config.toml
n_layer = 10
d_model = 192
n_head = 6
n_kv_head = 1
head_dim = 32
d_mlp = 768
vocab_size = 2048
activation = "swiglu"
norm = "rmsnorm"
norm_place = "pre"
norm_eps = 1e-05
positions = "rope"
rope_base = 15300.0
rope_fraction = 0.75
qk_norm = false
attn_scale = 0.177
bias = "qkv"
tie_embeddings = true
parallel_block = false
init = "normal"
init_std_qkv = 0.0358
init_std_o = 0.0
init_std_up = 0.0358
init_std_down = 0.0
optimizer = "adamw"
lr = 0.00243
beta1 = 0.9
beta2 = 0.98
weight_decay = 0.14
lr_head = 0.00722
warmup_steps = 362
schedule = "cos"
final_lr_fraction = 0.03
batch_tokens = 65536
seq_len = 1024
doc_mask = false
train_tokens = 354700000
steps = 5413
dataset = "wikipedia_en"
Each number is 128 + 32 x the weight over the matrix's rms, rounded and kept within 0 to 255. Layers, rows and columns count from 0. Numbers have three digits each.

# up: layer 4 MLP up, 768x192, rms 0.0709, rows 50-54, columns 0-191
# down: layer 4 MLP down (transposed), 768x192, rms 0.0685, rows 50-54, columns 0-191
# gate: layer 4 MLP gate, 768x192, rms 0.0777, rows 51-54, columns 0-191
up50:097136063139131124166154104096193100154160161175084127176127132104209076097101085126153081099131151113108107123117170102062156147141043094099175136122173135153171168150144143100110079092093139169115092111121090147112077114124132154098099149103148148119140173123168120157160115093143107143052106159164137106147190160143093127171145117124137154138082198187121126126110100131057130076101112126098129129110173196129125144094159159160124122106118082102152130120084173135155107109164080132168113077083078123112096182185152158152103163173142105115147083170144177124147146121202113150
down50:145182105182084165111131169110139141080153123115163181143120132149124176156177146092134130138135124091122026136116119178154148166178155176196156145106101175117120091166124133150111141161162126153161096122084150162118163159105116166145107119127139094049129134176103151168108155129111110077122149111107143091155069142073139086137140098088168097136136178130210139145113157200082202103165131146082051089177141096098103121116112144079119103114113127214147134096110153112103134091087186131080088133116068115203093104104168097101149164123069133130154119111099123166118083141124148114
gate51:182144158144168151137066133085095111104117147114139090109158144158137117140101100099100127090061117125105156088061130143105133100119150154109086105164129054115121161132130104105090117087152165115120130160112127114062132171069140149128049105106144118154093104046116117161092108115126133117109129097102141119119163106077122116130151142146112130148172123087128100125108131137167095107167129114125165100137175160120164125071178108111095122122128129105146124064168116106117123118125176135150109159127132085139133175106203145159076154144111105102105032118119126179093177148121093117
up51:142132117154140097169091122119119097140111131136110166153094143081133110084129104143142169115118104155090154148125156135117124183112170111113125078181124178144154117117091122072143155133133111093121139098106131122142109102188097140108158125142144165154118098145151142093123136162139115125104093135106173116097168128098199142124177138135172167146075145148145092121100092154189111174121137132142140117107120129073171146080067125124144132156082165169139135159112173204123181124122143134116121065096096182150182132173167111178117083133169133064188136169128166157114093147226091151
down51:183120100142096121117173173090059186084098109081113104088136134164126149118109130113167125109131117136120111086138108123133131140169117082061210124138160119190067154106130133168147101148131161161123104161127153101175141098170136160116130097148167100120109207127123137105132170115246096107140126123075141159121093142138119127140116170105126111074115137083153072101173113084099154096102142108122162094121144104171097166096128113133150146064150092088140104181153093118102062184116145147110178144107172088177104146110081099128114085083120155108069099124182144109155136161118145147
gate52:078100165141143133095161195172078142126134107075148099157110143151107146157165130083173130143124135134108138147088124103151127158121091115145154138171118122109128157041126160132130154186110121099129148118140176183123172144152207119126130178093090104162143116155115115153102134106129114135083124189138111085097124124150160122134128164103047096125117133075152091086048069107079130081152100061116182187104160074130156151120142156131130181143072117117133092108100099124132119102092192096116074091159097117213072115093124105158056143142132118122070143110098113139149146203105146089
up52:084021125065104043076123157157108104099071126130132087128169116145127154148117116134068114149144118161110111121128197053139086158121115093133146133135109172087112140082101120085109146170100071180206120075157100118079128143130106140037165123109157169159104122120150133121131119107129079178178131129172070111074106063103121141179106172130075150142058201105132126058087111131126079107139138102140136097111132175128119139162112141078144143101150100126088143129167141192158162099124138142090148149141145145211151127091126136136164134117096130112198108096121114130094167136124109104
down52:078098146129111157147085187115146190184107129076108110131115146151087141162166089161132150066120116114105129125115132165139126132155142161096141124162114151098158091143075145095083130125053047142177103121115153109125137104087144173221117099098158092122131100142142104074069109166144169085116085126098163143151032135109120153089092110088106141112066125145097096161092051132084127190173174172108114145153123098139152128141103106123191142101142153126125123074094137077152143115093134046160142156178180171100091106123102118141139149135120101133140086124120164166132208131112147125
gate53:126160118147127120113150084133130077074167156109117146158132163100137143097039222151109093148141160151103084133164101147206104118162098093155152048120150187063085110123155187101117098057074122140122122135126179058133047140084119128131078160156147125137131140115131055125098144141217142110168157165203109122146111060137158086161102095103132088056133110159082177141084148158134177084131128102149156174106127118107138085150153113140132143135196156185128129135107142141140170116127055163171201131192125156096078162163162106105102123139118094128076123105094112182125109133084115148
up53:153093125147149072085067121134151172113176118171210162159132138113138131091151110147115132127151122024065166183173086176110076105146167093172088155158153142102119139157102118092092210117176193131126062137124124133105138117119093118058170119109234071097114119104120151119124088095117164146115165143145107076103117124154135161150163108130122156178139119118094126173090211141132085105150111136107102175141144126131154063189133126172090090161164169118211114182143111106156170155136114084125106145112147156096187121118143197151078099181090158173085133176092153171134139149183144118
down53:142154075062200155154135147170110134129110120113121127131112083109134159146098106118132122124143114165085129166134142151113129090132118066071071171171067135128040127151078101143085160114196100175150108162114116151088152081060186139167079137106124105148112117094117134118107175097152119109112149168127084104122164137166127108070068091131150074088138051161134104191184119143134128095112200099077101097152092183151151056154128174145070117101142174153090191158116179118156071115168158122129154102191179117181105145101167126119159070130111163110096173085133119080155094120153178117
gate54:093171120144171120192092102127127148118088154158108090115114095103121170120118159169093099046104113089100165134136139150128172173052171196169153121205186189083111140116146093169140076160144136141178123144213133172064139134160213171061092122106107159098111083131128104174142178170159132105118104134133105096166146153131177088123179182109119142148158137103122158115136143137165154114161097055174140144103145121109214138139147130112098113157149112095151133131159045186155115083126154126090115177114097160093103133143166123174090137135175114121143171132173139141154082158156184081
up54:098134140120128112124126112133155108181165132161085142092181168088048125194127121067076099163151157134141173114158108115116129129184212112118097163138114093163088083135167140116112068104128127161110130126093169170142163083138103138101059145151085066114157156126119137132109085080175087089162126117144115157124124131102117179121070106089138150174096078195115149136133144159122095096125166168109153133187156109137152085128101121167118125126144135118079108105139129077175099142134125140148111129154152092167102107115134184137147164175116130132054138056101102132136177171126102157
down54:089078165137131142155141137124071165149111145103174122097101163149102163127093132123104107128110106120124133147078101086166153080098107171150207103151072128094050133146108100111149159155101126129175085115166158135096067145167093095100147075183165137132110168145123122192153088138115108136106105133159127117094192113141072076129092156171152139085130115124124130122082147115096155166104151098153166111115093091109183129127101120135098129148107131132119165107090065150211134118066149177122145199075143184140108110133114142168188105135141125128106162143144160119101130172086178114